Part of a small language model's weights: tied embeddings.
Each number is 128 + 32 x the weight over its row's rms, rounded and kept within 0 to 255. Layers, rows and columns count from 0. Numbers have three digits each. The size before them is the row's rms in percent of the matrix's.

# up: layer 11 MLP up, 1024x256, rms 0.117, rows 619-718, columns 0-63
# down: layer 11 MLP down (transposed), 1024x256, rms 0.127, rows 619-718, columns 0-63
up619 096:144125134103145140147066160112150110182120132100115149152159091125192075111123153181175150093119116112117122101190180197129114114145116140116108161159145119084186139159170151093175152168092159
down619 103:148086096137131073131106205145071130129138088130151088161168117121125161106050125077155132134086190130133149157111099143180153091202119060138136138098155179119098092118122120175192152124123131
up620 092:058085146140080159172083103124090145126111098186114124123201115102059183130133137156136146182123117112155130117139110142149097074127155146087137148158161125091187192161057059165125085140104145
down620 092:153164126140137151141148143188119121104119148132160167118117167123150158149160124109128083156121164207095160097141137103102106205110095170163063112182174182130147134094221173159117125104091139
up621 099:091052125096063144117142117123091125141145160111197115199187148171129181146105159086142171144124155158155174102139173103144109092142128093108115142082169170142103142108095051102130094169104073
down621 099:114115116154126130121104147092105163160150178131109063080155093142079133087117112158145136109124109151146175151117148156082060162124142074128161077120102132109112165136163154104127142115101122
up622 100:120147123125185160072113173100093086150118166139103093172148154126127140194141107202199148137166193075066078102160141143104164112074120089133160189148129067112162107131137071122117113087086120
down622 102:110098090106082142157182083213135146094142132125167138150117088139103089164109124147107173112117165149114106121158122118143133147101188146152150186130160123112123064145098143117154019096139082
up623 105:099138178114064163128088108075082147166082130110156104167095154140095162082161147064121118136133111074151111096123140159133101060141128167166140076165167092061106138154173155106159094092115119
down623 110:130116117118114144133159154143115101105137096179145157130104143068107084127078088169117148120159174192079105098075112154117155176100143148131166072166113098136099135114067148165115154108104154
up624 104:148127191147091112121095131143081095154115115135114152121145075144141082144119175107140117074109117123091163043165127162181124161120131101079120097156113145157094119114113140098091112101131148
down624 107:098132121182126128149137134165119122031119111085136149176130136171121165148134091158112143133123135173111083127137070093118182151105147156128079093078147093138089134147173170123146103131127069
up625 102:171120139148127120094188067083162100139087070142140179105105153132137180156148153090109130171131110126060049092115165125114179161139117127099128157123138064138150135152133152144102126169111126
down625 098:103125120093179145182156115089124100146125126165105137127092064145090157118127117094124154146173077097168186128161125071144119131083087157142066096134131141106166115128069143042162122116100135
up626 097:142167144087141139156065182167123204139118123099200155143103077052113165188180091142139175071143097143210115144125110183099144164123126089140100148087138114097098087116156106100127128116206148
down626 092:124137116155128087131099120125068104140165168141141086117116132124127132065167201083114079166098160090106127145154128161096146072139128102116133181164081116137127101058086152179156117078175119
up627 097:102126102116127094104147080097162127107125081133173142127141130118125109126124170166165112143143131092066182120104227162167160115128101034147124198019145152128086110145144085098090119111139098
down627 100:136103081113071119132170063166145153200114132104153162148082085070126091151101059122158080115133124202133164127173114075119130110123149133173167131144133140135083093119148165147119139070091177
up628 108:130099155121143147142137080136122108071103143113152076119093136074144151068087145122133143086137181056121127123116121182130119190121162170094176155128188164179077177175137132112074132185131108
down628 108:134050120125107177145095168160073185117168128149184062166116119165112090128135115116101088109179135097122122067146127129101135113173163174124127126125150067101093102145062117180139173111110101
up629 095:160106145141120122085174159147175146141175141111137120122164149114158172124075128122166116148171167141171156130180152157064140155122055119139153204164130145086071100177101112161121095101168188
down629 098:134120106148054142184185139114149091113159075112132168102130087151150149174130104144111061110115123136100121136082122052162115083094143121194116081075080169172111114108089093138133127102048083
up630 105:071060105154071114181190103171105113106062146137113136130134142128091169130145176100144128102140079166124088107137133120153169114110123060157130130164159097108156168140106152144069111158111121
down630 103:166094144123126060048130136165152095131118106161099108121095144116053082165137145152149108115124140091135120079124170106163128052116101108112132196110149096129085166078097117166087083119158151
up631 090:129159090129113131202130134134147145192172177188142110145085119109149108156133123150127107104178155101138110139149198184102127137134158124134097113134142173156079085124110127142088085139153088
down631 083:130138131137156109066121119187158156139097172155127126160157147047106100127146145140114076125053080120136072145111119101164105101122168117130129182076168166116115126070157112189151059112126140
up632 099:122083120180083154157122110142183159093106092140106125143179179130153144127127197146102144132111118152112123066108111141094154118154126121077140124130096152102147101134102139056166133166082134
down632 095:134120117166148120103067179167166104093169122185144082170127174081167099125101158134081181133099160138093176106160086133142141135111161104096087150092150107159197108118108139172134162111080140
up633 098:135133063085155111028121065157125121150203094149131111108123080108120152131150137170144154065199115072125161162129117126114113183086159148156146100085101134098133163111163087133175151155122117
down633 092:138100130121099115167148172120105182122172104114137120093111115136153124122159134143177155139115128177145104157176084183152116127155142070089141115170190080128088158174083122107154154163148140
up634 100:107146141143106100101163153111076068108057076135154146123119111100127121115147121128135115119103130060166164059138152090127191048101096150120114090094126134111138113151130042155092136199115112
down634 103:076107123110154099106114126106143115117166144107181139149127112097138052079155093131108114152160094067145072123099137123152167128171109159135076119144193174083080134096141130136093067107173112
up635 096:150168131125150139154133140088148189118076126123136141120143096121158127115132140139094120096212087157099177165149245126134155160155064069121153142136111094121089114161209127156162121176146103
down635 095:131097084175155126134092137096092142106076090141073120217134103056155118115125131149110114140139123114188149117180099145134099101151162090129105113080105144152100127130099122125168116184204149
up636 106:132115136141165174194096095144160118174160096124210163124110108120167123063143100157185170126237085161162124139137152114089105114111124093093132119153181168159103127177132119081186087145119148
down636 109:093090076062131162066141076179127155115156115126072093124157105115166166078128109150136131114134135176130151177140119078104134126101155149114074116119186143072136166083100117093075071146106205
up637 106:145086124120091141130157154104162174149147102148132081122132104115146097168144120113177113116124108124152153122136198182096147116076155173172105101103141104073188172143154087132126139168062197
down637 108:131141133115147085100108156067139115128134149152130131085123173144112091089099154110162132133113097163082110066096133157101153167084179145091171126160095124098139122102134180117144154091137129
up638 103:154191128110113167177184133109129078151130123159130244184122140081111155043111123145117158120155084088146069121160122173152116133116159067100104151116115150142092112068082117107116172110146125
down638 108:145111143122111041164139109160131156132122134131081162119083176069202137108121160139060181144106146139145121153155137092168093137128181130158117144116140148150141137114098106171073116149122124
up639 103:133140177131102120114120134149079144140117084106156160142146202103161123085146150102140201123082109073110132149139134117099104112147137084117141112073099148140135134180133122148123114108150148
down639 104:082129144108177141065149118156155119154113144139110050172198175094134156130156095148076127162119134093088099104135083046133178108065145093182118144129097165080162179093143158086101138122078165
up640 091:122061074098132090154138112150109130114126173095114126169120073164090129114126065158127171110152111134075148059186191107076089118100106167140195117156145185104094096069079135142132128161134116
down640 096:130098137123151168094121206113128111161128115145184168123139140134083098095142105106146103051132166165163119179136168172195165148146122135169099082124094186110144119099154130104146183133103151
up641 101:126146106133142128141103175102101132137105122116148082177185238141151195114134123117092155141068110165074142167087164143121139176145124118118138141112110079149184117065142111123110139179123044
down641 094:190129097087074133130106145159123136156133144135118165089155092090092128168128148138078074152142110101170139086166169129143079073103155183156127071109119129110099094090077111147142123166124068
up642 089:081157139134176130158081099114099112140136179111100154103148138112141124091092138150138178078137124127102145100112078105127120106113119160157145098109172116069148145178127114101098121157091146
down642 093:114120099126098168130113064131106119184151122071132150159128145079132143142062127068138101166110093090113083123147178120141132054148136082147064129106129095192102084098034154124131148100098104
up643 094:164092141100186130109153143113191088162102127127033150139226111184133115049143062114094173156105145147124140184079184114134113141171155092126106152137157136116126107093149160103129134101132119
down643 097:109123141164115171115059079108079184154120077080133132128093133120130089129093167074118121088134218154151105166119097138127040155147125067160184140174092124144130090118102136139048169139139093
up644 105:104159128143134083136076107150165072125156103146146161160124128161129117084108078204138157139153151136189113123184080072092136084167107130180079127154113175155176154105112079136123098162140090
down644 100:154070126113141161104102099113125159078149099138101106159124145121125114111096123094131090165102151154149173132123133107151172184116108120132086143126132172201108115126107104147104122156074135
up645 107:114116148143156113128122124077126109142175145089127123129082091104108165089135122181168165088124073186111155126188209133106145137091153094058113156149156143134029111116124128164140140161151198
down645 108:111106131173147133123154173116152060109154110129170148097144118088104149144133148126093133121088107156157121102167148177113082121102150096147157056128093154107111105140130103191121084164119113
up646 102:187154119135162176136157124125097127119105095103125164149071043164147150131096112112146151114118163170117136114141119131182069138065057174167125137130154130140117103113155071084142124121134102
down646 098:126163169115121116087148097082118126127130112149107126126166188143110114121103155146155161128106146138145096081114087142132094116059086109085073097098118135142104177151122133117112145118091171
up647 100:109096100136084098148116161160141113139124123123174165166161127146142099115152085155108124116055098111060110100095093160095121093161109109118098142136147103106152086157126121134147078158094152
down647 104:098152066106115092128093148139038172141184116163110122161136144185146150145112090063118117142099115163125122165159050098140108077093083154154172156124165108124160126122164139113125127118117163
up648 098:139126103143113168177141147069191118141161098172133066119149146072192083090097106086077124180195118088145147149123110120109137161153104087159102161138176197144109137119091139149124138094125172
down648 099:166170132170124158105124106106200157132158183160111170150112148173112109152101159078103152148138065157123164132101157097115131126118105131116166112135161068132149136112156169180144115152146148
up649 091:100143166151132144217092148139132162180195176107086074099170169190160118145115180156218088048093100110102153111164156127153157145207109132112121149138077106087105121116150099148083125116132110
down649 094:147156104199127120148105131141091120097147123122148174132108117198122111165136195146149100179000153118123089106123119134136095138112127172149092114136177137213141153155147159134109102051168118
up650 107:099124126125154074134099119061106115112147143094133100152111121073125203116106145129148119123149086142142130149107145142067063135121055112078142154096115118130076132169127132116170138088164142
down650 101:069162188144161107121104188111141123102087115134118130128062109074177128103123171131197095108145079117121073072139119134181105115139103115137144073160061132119142166107144147130148197146090129
up651 097:127171123121145108091109139158162101148098081132195116186190097117102155133198142145063122125121131112118122116137148104137120160145080064141157157118136082126165144086162108158155060137151093
down651 097:150164158159155108146157198171135128083129161057183149083131125176147132100156165071075106135094126115164097083116060123170122100092130158180069154154100116084136159153130135132153136146165139
up652 107:124114080129128155191141129117112158160198085195163118175123110183164105145094137123112129105118136138125173184108107161164087124097070121097171148175133175173154122162097094142196121170131158
down652 106:162156155091126112136122137121137111109148126134120123122144196099152100118182118129135095136153084175130102093117138156144117087138132132083103138135083139134103157119107181099111107095020139
up653 103:099142154175116186140124161103181099137124099096198079117133097106054186074131151110162149126106129086058050136149137098099107120130118150184091123159123132116092138125168084123136178153109170
down653 103:063136058124097127084157106134144104113093095098130134094184159138163194131145153139132092136154137170107145172127167155184108092114166116116172092129145123097098082102086117080092107103131128
up654 101:077122072088165167094140115131070099110170156146192107100202173135110101103081125120194088123119044140109151096179138114072111130130121083143109069123128115081151102156135117147097124077161128
down654 101:181086114124112199078144158140107126130139140158126110149051151169087131173135116081167147108141109110192106099125142177125130210150157087098085078115117149161115118108114070111196089134158140
up655 100:103165105111117145156131151132149107137175104147064140133120158122107162141120107138090097057143031138156143102194106103132171112138130112104179110123169115087171141123101152104086131108176148
down655 093:126104148151156123197104089148158164161154119056093148147084121117160094141124106152121108131140197105191145152086117117094127153141123169165152100195145113138158147080109090081142127148163091
up656 099:143115152130142114131158143137116139180143117151089121163097132135098091088171116173140127132132179129143160134111138097105125101119174078136099226156118056132140110104106081155148153099169154
down656 101:063128044133105147108169137142144088145130105177173136162079194115166127157110083156090169151130160128132186163110147166142128109132144118160201129082139125106098102148157169067121114115103103
up657 103:141123109116147169158189117122133139083166069125090121141090172102121171142096101117148143168154118117188084130109154193122148183130085151143104132149148187091125084118108100168195133125135160
down657 101:151083124099122149113122114123111171163164093094107132138170137120118112059088155142082092098094154184120124205141126089137119112115117113124172108116134123135106142129184126055113160192155135
up658 104:123165121178106108072145137181125159147255173099155144113131163135183114144154175128164173171198148140153137138087108126112098102074126114093143054077135078164132133137143087158153082176077138
down658 101:117136104097182128102150102114131094108170211121096195133083202172163109154165172117093076118170156200135116101159146120157118111104110110165071098141101209140113151150121107156178077122138089
up659 104:114172168105118155107174144110121122167103121099099124064152125149107063038157123134103150132129178111129103127111102123112094137161099111151111115123112102101189155104092150166101065082190106
down659 106:124172034155159132158141187186062082107143149138166173112172138181107103097093098171110144130134126085135124107169145126181164135181149183099142140116119130126121099032141135140092050130170114
up660 093:163094120113145132114180169145113132164111148124108112158100053098111102120172101121142187088080178136104147209117145112146160142104127112137129130101175140106141155140120094082120056140133130
down660 093:092155092120151123109098139075128103063147117119139137123165158070068109135132121092078110134150117156149116118091128104137102099186132096127139134164103159131098175153161113153126087086156130
up661 103:107134137178093112113150187121134063165144119134131138109107072132185163123127165172122120156072043164148119147139097118151147132110144155109158158108146094124136132102122085058117115156140113
down661 093:140150162126174144061139147112127089163148158141137107156114139098099151130073117122075100152116182097183158170163099112125171091098108148165107095112132056075098129117140128170097097136168108
up662 106:143162138123118104127115115125087125111128118131071043128126143133106123104182159115209132131177163127163138162159147115111126142120156147089146168126122171137144114119132135151155178120161064
down662 102:127139136170198143060143154148122102099104083128075102148149139133152128139106138151164117114127163143136160116138148142045077160106129059147116118125120122141072136144082141175146146093080173
up663 089:155109186142097138174180132089165161195130137092156107133129178123134139110127084127140193093147075127122155095134151102127114121069146117136078149155141141154148117149111184123122123148131137
down663 093:080107112120086106185224104097117130142133113131145178139135145169143119092123115153121173166117157182157104096154105103179135098120166146150058102132115102102148121120124118113126194093144115
up664 110:100056126123050095157150211092133096142161175182146136115137101150171130097148121122137127090152134148198093090122100165101168111065095116170074111153090091124096150136151126122190160155102172
down664 113:104117120091142183120195094115160187126073110160093123126045158129180090133129146162115160173140188110177153120146080193102160089098159140100106129141116134121110076110126088148167112170083148
up665 108:154100155077108093137110119064148131129131136111105128140114140137151143118159115060158128127185128098124105087184090128163100132088079121195103114122146116190047091132088108095156154137124164
down665 107:147139093134110104142221142116149103059104119142112146126132111148151187146125119011175173121153105110112085101160143153154136204155139114132113088110126133158079101158085154141106105088151144
up666 107:194125121168157142107109177172081097130112179105070137105138117072116134195174087156163152141137046147124081078087158122150130113156148098168112175138144202100169145092126125135166167095147130
down666 103:126206129145120079169102168196112166051092132048049109121133083129080093139139163096137108147128125117129099104093098147161106123079091082168084109150137182183135176170130096147102129063148067
up667 096:130036111089123132143122133150126122141139123138137082120188145098114133116118102090128167095188110124102038154177131122132115141122118116085188084111179143108116085197114105065120169134121124
down667 090:096121131158154153055119138160034168083095175143127150074138075105119067116200190150164125114121086106112088179180037172131149101142111180162129107121114132143137171147128106114134126144053127
up668 105:198145196126147186080089103096109081178097173197102119106144128112113163073138065075117106137127114063114102094089168157076126170162151132147141107175102148103134164132113100097119160124101130
down668 109:092177107098134146145115166131167121172129075113120176134167178138148176095139085080148097109110134143157122188088152121113146139145127086086121121087098104171094193157106163077121087155091143
up669 104:161123158114157113140137132146170094103085066140167072160099167095141097149158158207171099125085068118080124113127099114096142074126108100118162115101168142150042187149105101130113214095148155
down669 107:104205137115072170105129138196160135116086087117117178153094078029075132151110123106109103102128220071123091141075149104094117118124114130159091116088156096141166173171106088143081138157110139
up670 101:128087157104089072117153192141142129185167120172077139126109107133108148137130154139143107123153096181144123121157169061092032115157110121127172109186140205141106138132183109076126125105099097
down670 101:094156123131149086093108104075070087148112049155134070168162143107170110147134079151126144125095183155180179052126154119131094132105155128124147153161153089158174169154093196146163124069116136
up671 103:123125196173137033145123138130150124164155146127166136167156140104130150141133117066123116129094132080071153123168117057110162162165152093119113079086155128118116113123144179124091153137085161
down671 105:153150140194133164162168130109097159080201155104063151164162106098152145182120121134132114199166120165144154161137134044173065184114172149212127103129128096074074146112140149114114124144083104
up672 107:160117105147151165142122180140140116122158097111152137107123098089076191138138158133088121075085082113099142177129144057119163078121130145146166183128135143115173114118180121109083163125169133
down672 104:056148167183097101206106121169113140092075150123114143117122122105143157190134155117117098174126153178132124161100126098146113166127127133099172097109140127162158186142109072113107151111156123
up673 083:134076153150104117123117170159155154134187124078094129113169136096097191146179116097114160138139123175187129127144180116125087128116139114080122151150127115079084181126092111137139138158164097
down673 083:097084085125144129151090107088144116092081174150120117090131128111095136138113124138152121112092118105053161149145165111118148085172149096125175131094117103095170142129095150130171133137136160
up674 101:108069108155177173100066162124132159114129047163170145127154123099130139166125141116127129098170074151162116144092143140122163063138109142091097150150157094107137109149109133144084192099084127
down674 084:091134182120149189166099165133146064177113095101128093112127183160094179181088136098120101137165079160079148137088154094147149118081138100114120171102140142097134150152107107161165155114045115
up675 106:146099060140141126102075139103104143086158087145153097112104141149180178145209124163137147126159159142162130161142154134104116203138127117098120104098082125115164130105178102164154095138175140
down675 107:114080118093052171160077136175080136154157108165164105111079139087161142124144151131127100124098110146162093133064114119103147106183115166182119147144158108133118066174115127096156176107129146
up676 097:178131147124113102089164109142117131131142129121127120083112131166194143078122137079136169075123102108088135139163163039138115136106136180190093103180217141087119196145154098100171164144115161
down676 100:129168198089093113184119126106122093127137142118108143149187149104117174115154156113140148140147123155072138070085127189127079139079155144075132139171151070113116117155163123118169159103076134
up677 095:175124066128138168141119153079148149113124108114125075118054067161098172131128085106127111163099186091091125118147115141125093142128141148132120110151189101108097112128139102128135098162117102
down677 094:121111123101137128085142111132140142131133183148144083179098121160089123100130110103135082130155085135130133122157122160113134114099137129145097123080098210080081125129142183153087076126175131
up678 092:161116081119096119135140125075078166101156103163167115128120166185157158148131139163143102158175147074092170092193108137141160185080106110150165109116150127098130155079120167123085138111103082
down678 095:117150152099122119173093166120149153157137128139160150132138095134086242110139039159138155162155126128097127186147145130121139100109190116102139108173093160179091175073102100121152124164124108
up679 100:122125125179164081070095098079123116144073148118144138205104108182092136146114155106135129102187112101094142154090147129089137135139144105066135123211149164165101127130133114101178159119097062
down679 105:076106131124097165189051160110115103133112144137082160114126154122110094109154110157101119078158117136210154156126130103115117163065129115162080164125141121091085040131113115107140084163076158
up680 102:156099146146139142127115178137175095158169131172123120128143124152164139139169150124111115141089083159146129197112118110074120098128023183137162109098146137144154137100125142106141127064117088
down680 107:133157082091100090089078138124165140093173126115163141081128064139152100144139126165132132181167132134179086122097145144162160161120132123121192103099155144075106088168162134126143148130194134
up681 094:127136111152092099190128142130169081114074092180128141149175148137119169135090159108129119124132176139125139121144095126117185113205127133154184149146137081135089078131096159085148143105111053
down681 092:114170152108157115102137104102104144114142103110130074061146067125071175169131138169097115113121145126119144164124156122112083127116152053125146093124136109138075153126191079117132177118074095
up682 107:122126100127112118094165089129093145091144169110061136096132123098129112097125136106134096144167066098100134086107082109121175156098129093148127106154088114193124109139189132132094169167117065
down682 109:149154177165116117074144151070100175184095123097192167155144066099076127050140147137114103066130179173122140156098113160161195096114061088137117092131082145143151121088127061129161095137138075
up683 097:104092125165136124128136085088168132123155128146098127105121133132172121118193148111128125138134135130142138173111175093142067089130106138125104104116107140123102101133143109086128160138116087
down683 092:146161087063106090131106127083131115118143119137149125142132135132070112101147143110102140101071151162163159073106170168112145130151053179119103108142172161112148059172175103176133134104134127
up684 103:192097142090112153155167034089077101174118150137083130124152096108121127115132129110073161109123159143140189056155146090176139120181114127131114131171124136099073097163129128127116151159123144
down684 115:107149160142134158172118098160171039157150128179130157147112116100066140157098153173135136178047125146088130097116132176138157163146146145164112125125140149181103129164199131135156106225083092
up685 097:145080149120100174130174140149114139158126107135117161083148099112163172094161156133176108131140149149124143082211127106120080118092111091169155091079082143046081116133111126176104101152129103
down685 099:215091146139131086109159147099156091190148165105086155154119142135133105164135109169157105120122144101110140168053146126170106143148107124133190161163158068180063117085096098147210116124153136
up686 103:164134170166099177165094150171114111163106142131128116142104116128096096155169095097152161118091128105133120141178106124116160144105197084145107145140159131123132139118149099151066164204092114
down686 103:103191167113124111158118166123172175171131160136105151075097185173116072162142151161107112072152158113130144178142198140153135136137107113137161190150103097101078115124148147135162098132139097
up687 095:156139143109164153124150087098142139160106133078205118152132143125085128109157108130132113125114120101114119121125129150117197119141117049136134147118109161119147170100155140121137073169134110
down687 100:097184121176144109155139107103126148149151168091140100106101045092128169136123134163128172123092153143126087110136168152189118085155117124125160116187216122203134205117044109095134099120151102
up688 113:185093113109041087113122130153053114113111138151145105130093118116181114081123167109140125148114192151094155149148141158173120146093101092112178162158100128160147140131097096119064140096152161
down688 113:131140143139122118154145160148087128084155137153108090136076071122105194091132139098112158188115139170136104097106130164151119115144083100119140116089115111119147145079069111128114154139145081
up689 094:145091153153111092071139088183161118154178119112094063099144060104160103122121123156146102110155128115158106149167127161059078071142110183147104128072140150095145205134071162155092118142113110
down689 092:105172126083161127090145135102128154155106208090144156121141124166153129198146105115107143140136167137084195114158156104178140147113107085131128116085113125091111128150145087091120127121142074
up690 104:186156131105120081179188113121101125127111154091134105194149174126114136055165105143128140108128184130133089112201114136135123146100142147122145175122220093037120126116153099131048146110149160
down690 104:131144127119109072132101158155104193094120122165147076156120179142069106119163120114061125155118132204150100166074161132127164132089045118163134089093115175101178080123133119062197093128097158
up691 112:154106048114197142083181118112112104093151136127133100098118139204114109114119157106148140112188102087154062109203107148141120154153108112215148121136107132103131136113174139172107096128152094
down691 120:139091162146124116083075121105143215118138162075039119161124147087145132114091167141099069126134177140140120151142126176137145111105098120164157075164110126107094166079079167134126194152105167
up692 098:107116164160156183128194167125169137134116149142139148119038119183105115148156179125130118150058086113108084139122130110104149099146055093185117164160119081113141090155159080113086148143199147
down692 075:169088153165174134077088128136092179206124172146134137097098174143146087126141124126144065141116112141076121119153161156143159147125139109122164077118125130170131132124135169167092101113177154
up693 094:187089166092115150128113076095108140129160096215097100091174097136116145085135172170132102132088092121182158155133101139096118147100121144107000077125110121119159101132099114125120131164128122
down693 088:150167075126151165096162098139191176134119160121125181125106170147156104136164102137161101176138130144088117149153128097136123157175087068119110171142093184106106120159108097148177124142120092
up694 101:111125134133113136062155163114068124162103146117157091130101147054174101126145166108130139087139096057124113200092166148170118121074136129132169073127147138125133084125095108122094135150146131
down694 098:113178130130161144149103171168163124181164158140087134104129107115148139137163107135204168148108142094172134118133118141111141210113129090140121127163174118144131171135135165148143171128152142
up695 097:166145135106061151174111078116124165120127113149114086108201179090080167133108134145129120088143185110159106117223103188132133170103100150125118144138080103131099165162158178109098106101127154
down695 096:161099137151082129188105100060122114126074143174097110157128091148086156116124149093119071128166069138130159152162173112130124051072168173098024192096106152142157126143070057149187104141165147
up696 100:142134158136102092133154097110182128100112123121103196084074145195137145122163098133125135097161127106150147133111158157043130096148068133134111191115190126108072123133084143164174159114151156
down696 098:098134098099063127091113033160118132137110147142175126075135145166124105095138111204146112182151103130118046131122166098143082120120121138171151130115138126146139139165118118155104096158112161
up697 097:115113085113150131091100127082163078100140177114133098165153131105162157121113145127195253067086120149128081095059089149148120163187163095165109143157124088129112098166166179187073103153137131
down697 095:091170150162070141182154157146150134153125139099181165116076136165159112093171143171133123116155126138147118156082081109094139118118122119110105140161091089106151106167174096142148100093088107
up698 102:172128115110159163101165091159125192111117127149116113076092112075096186087133138170152145099181132113071124195102094114142126168159137088123145117118150093123156107132143089091165086117093106
down698 109:122175154149164082135124185140150139124188114132129145100084146119070115141191122122136130086122152151057098142085196099130140126133110146123058085139090083126061100160165125148115097100158113
up699 104:111101177135136154186183171117163141142079128075120165073149100186117139117086150075177127099125110079048094141158112151142163110137178111098181192103162127167120064159077109124131189073106121
down699 098:109163170115166134150114103196105109172121180110109125092134162179187131131175134106121160117128142115102113164142113160145088135115147125141110134177120115074152121142088133120124090186149130
up700 095:087137122079119108067104073048142149132142089080142117109156102125114123101138158103117187069159105089124153122109120186144155111173127110110158140107106134134095120154086173063176134069144067
down700 092:136218128164139147104200085107122108139117113106107126140153166202124125101088114094078145104064137181128114076160144151122098115111190120143147156108081199129208160126020118125113115112120068
up701 111:120144113099118136083113109130194150138154139127113141081169099180177148173146095116074115092139153068086114150133094123084190147000090116168178146117089148161137146156121116080156102134087149
down701 108:126187060083153148142131144114167100116088112188075156068121174128197127135092146099117196141070120128176109115142140161146195135153128108132107156142163113176153070149135175159133137157119160
up702 104:148118162147077120149120079152161052102159116099105175138110077158139169121124118098162113129076174110142134149122088152084088103198177164163209111105092104106141118109111110167129127203120111
down702 100:091108204191157145137130081157108060107073104139120043114143078128136160190112069092074166095121103126116107134175157163177161131100065178124094112154125115133092161123122187078112136155144137
up703 093:104112183133116088151089079131182134179166083134090129106201131165088121164179088101169140068098109093170097103145134163178111094171162091169142109103109122129173133173120153135162106110154125
down703 089:146123117157085156148143170138110112077081125134189177149106178094164118110151119127142112101098091145102143124099161118126151125152150170105136059118085146080154099083125133174110165134159145
up704 101:189109103137100179160112136069125110181099142146134116131188169114126134143153122158132134127128070105088120151152129166089142157115082086129131155137121169058141121138123099084087125117119076
down704 109:073105140096104140124117107182171112079119074154158118125083129128161049143087159124178114103163125151154160122141101111069142128122132196161157090090082070101086065114191123144127155180108162
up705 103:136104102102133130127146180135167076143107173127159130181132128106152132123120149103164144069178088106126116099125145164134136165152148050079108152084174168115117167161143086136117104097122119
down705 096:075146087116130089104119125131141128117072132071129093091114107111105127157117133174101109151162174109121121161131206174125174103103162147092108111078122120102135117155136111094165145157191124
up706 098:155091157099125131057158153103133127138154129142118110121141098115106124049122181154153117133104194171103139138151063076111135114057218138100186139105111186140114127099089126116113162103086100
down706 105:053123082136112125135125161149100161157112105079030104112109091116159128143104176077116160135113193129139120183144188133123124088086135163096091112100135165169121156196110124127114118087204129
up707 099:071134195111122135141108095060107150139090151132172123179111115094139088166171123169172175177132182142133098112165078121103110104165111097148127164145115147142146103145180185201198129122094087
down707 098:087131172125126150054103161133155179103088126172168094191127139117144154137077118120140071118121177121076137149141100119073115110100138144137113107106121139140161219123108192087146165083097143
up708 098:088177155166118139145188089138120153096183117099169137078147067134120136120150144108141151163125147130125121165180141132156148155101120137117164170095149059211189086133151122118177162192102092
down708 101:175079090157118131133138123198179182139053227080143080082145177149104103129085152132168126088104186129139111120079132103135167104149132132115130127127190119105146074101119151124127105083134186
up709 094:126108103086152150119225064080132087125132081145126135186067171135083106186149147120140127109133126155058129132118114159136145131161168136105163184161099125180133115096090140133160150140104101
down709 100:138129120124149107163090073133131158141136093148191138145110171110173085090159157153199147130100149127157118155152165151127101107109156199087136102080114119196094141060128183111143124160126058
up710 098:119133150086167135118179096178133104145140223143148106151155156095143110102145093106119113118147056170133125105104090160135185101140078098117124181161116161078161134111112127094051181150133129
down710 094:159123107126137110091187190153148139124084139078122168158146202085119074180103121130159140116127161136119208075099145118120121154129088190119171155177142117152104073117160149184179135093188117
up711 100:130130158148150156137136115144090180138149164096139116137116132115119119121124144112137135154132095077132118092130187119120148071091119107156127100160091142141096157142125121105142137126124078
down711 103:091145051136130107093104111090125116073149087121152137137097083145141142187200080164098056117152072115145184139085103112135120108119129152082118083128107117124125137106135124138143063144141112
up712 109:115146137147120164122124115149095095140122161150133144126158143148139187116120117057179107109121102102174122178132091130166157112107085087113162081100217087145136083097144106093093103183132157
down712 106:132161132116112147125202101134144139131142118131108106124128136155136179126120122120142129062146069109178097158123084080194123091109124126107153143078130086104073114098159068100057102138120068
up713 107:100112154175128063166035147125086121174058173159156141095129102104073094094113051095110116085157127130100106109157106111113167078114132134127180165110128101117160088132141101095144139114154116
down713 103:117132131155075167159133154094187113157190151172130155172165124142146096109142056086131191066092149085122100212130075118134124123120157157080191154137085115061126199182160141128094139164118096
up714 093:129128151183131127175175097135119078092126062136186133159144135099141102120080102148176078099149078115052134124130172072115128089145137131142158066193137146109099148136153117159125170052090137
down714 094:154106163154130203088166180133180126142144147141147137129128130174139148220142083125093179135150129141119091189131107078158149123146159125104115135129116141149114148123119146137136082123067097
up715 109:124048171133125102106130083093142139145129131118176122124167175154074129113175125134162083145153098140105151151127138118008099157098180111107133153108085183138135127128063102160132172115161114
down715 109:099095080142131094134164139112121121071157108084142068113167118137113040122103137179105089116157105083147164132165162134075154124082074085137049165134090130071148150124102154129109079097148137
up716 102:201131064119113197184090106128124144054089142134117090145118099146135144144175174116106064141103117091135139143105169104099147102144156133129102119165171173088104149091149105104140076205143125
down716 099:159133098139148199092147126143102139170073164167178114091137103143112174120111158128118138158138147151155135099082082153172127151137113141112140175127154134208157140169124201120162093122149096
up717 105:211133140141121129120126095137149180091151125142109168088115104135153106090127087180100131074199163129143108109112149093147137149102166136101078119121142155147102110120102122147168155137124099
down717 106:124106127072094089087115147132192057121119141135116160123110075148130126125133079145098138132137116173126133146185094163135117130130198105119128158105142165113130175123170065134165167140093085
up718 093:143125070099091141130139159040105087180102156151170166094129106111076085127124126120112185090165144136124125185123101192145139121110171069138144119044104132181117096098140144120185188108153034
down718 093:156112179130155117133224124146149124117144166163085169140148099150091072134084132077003105116140181143096125088149122099160142133098127144156123072100082071124108067152139150155129121147140126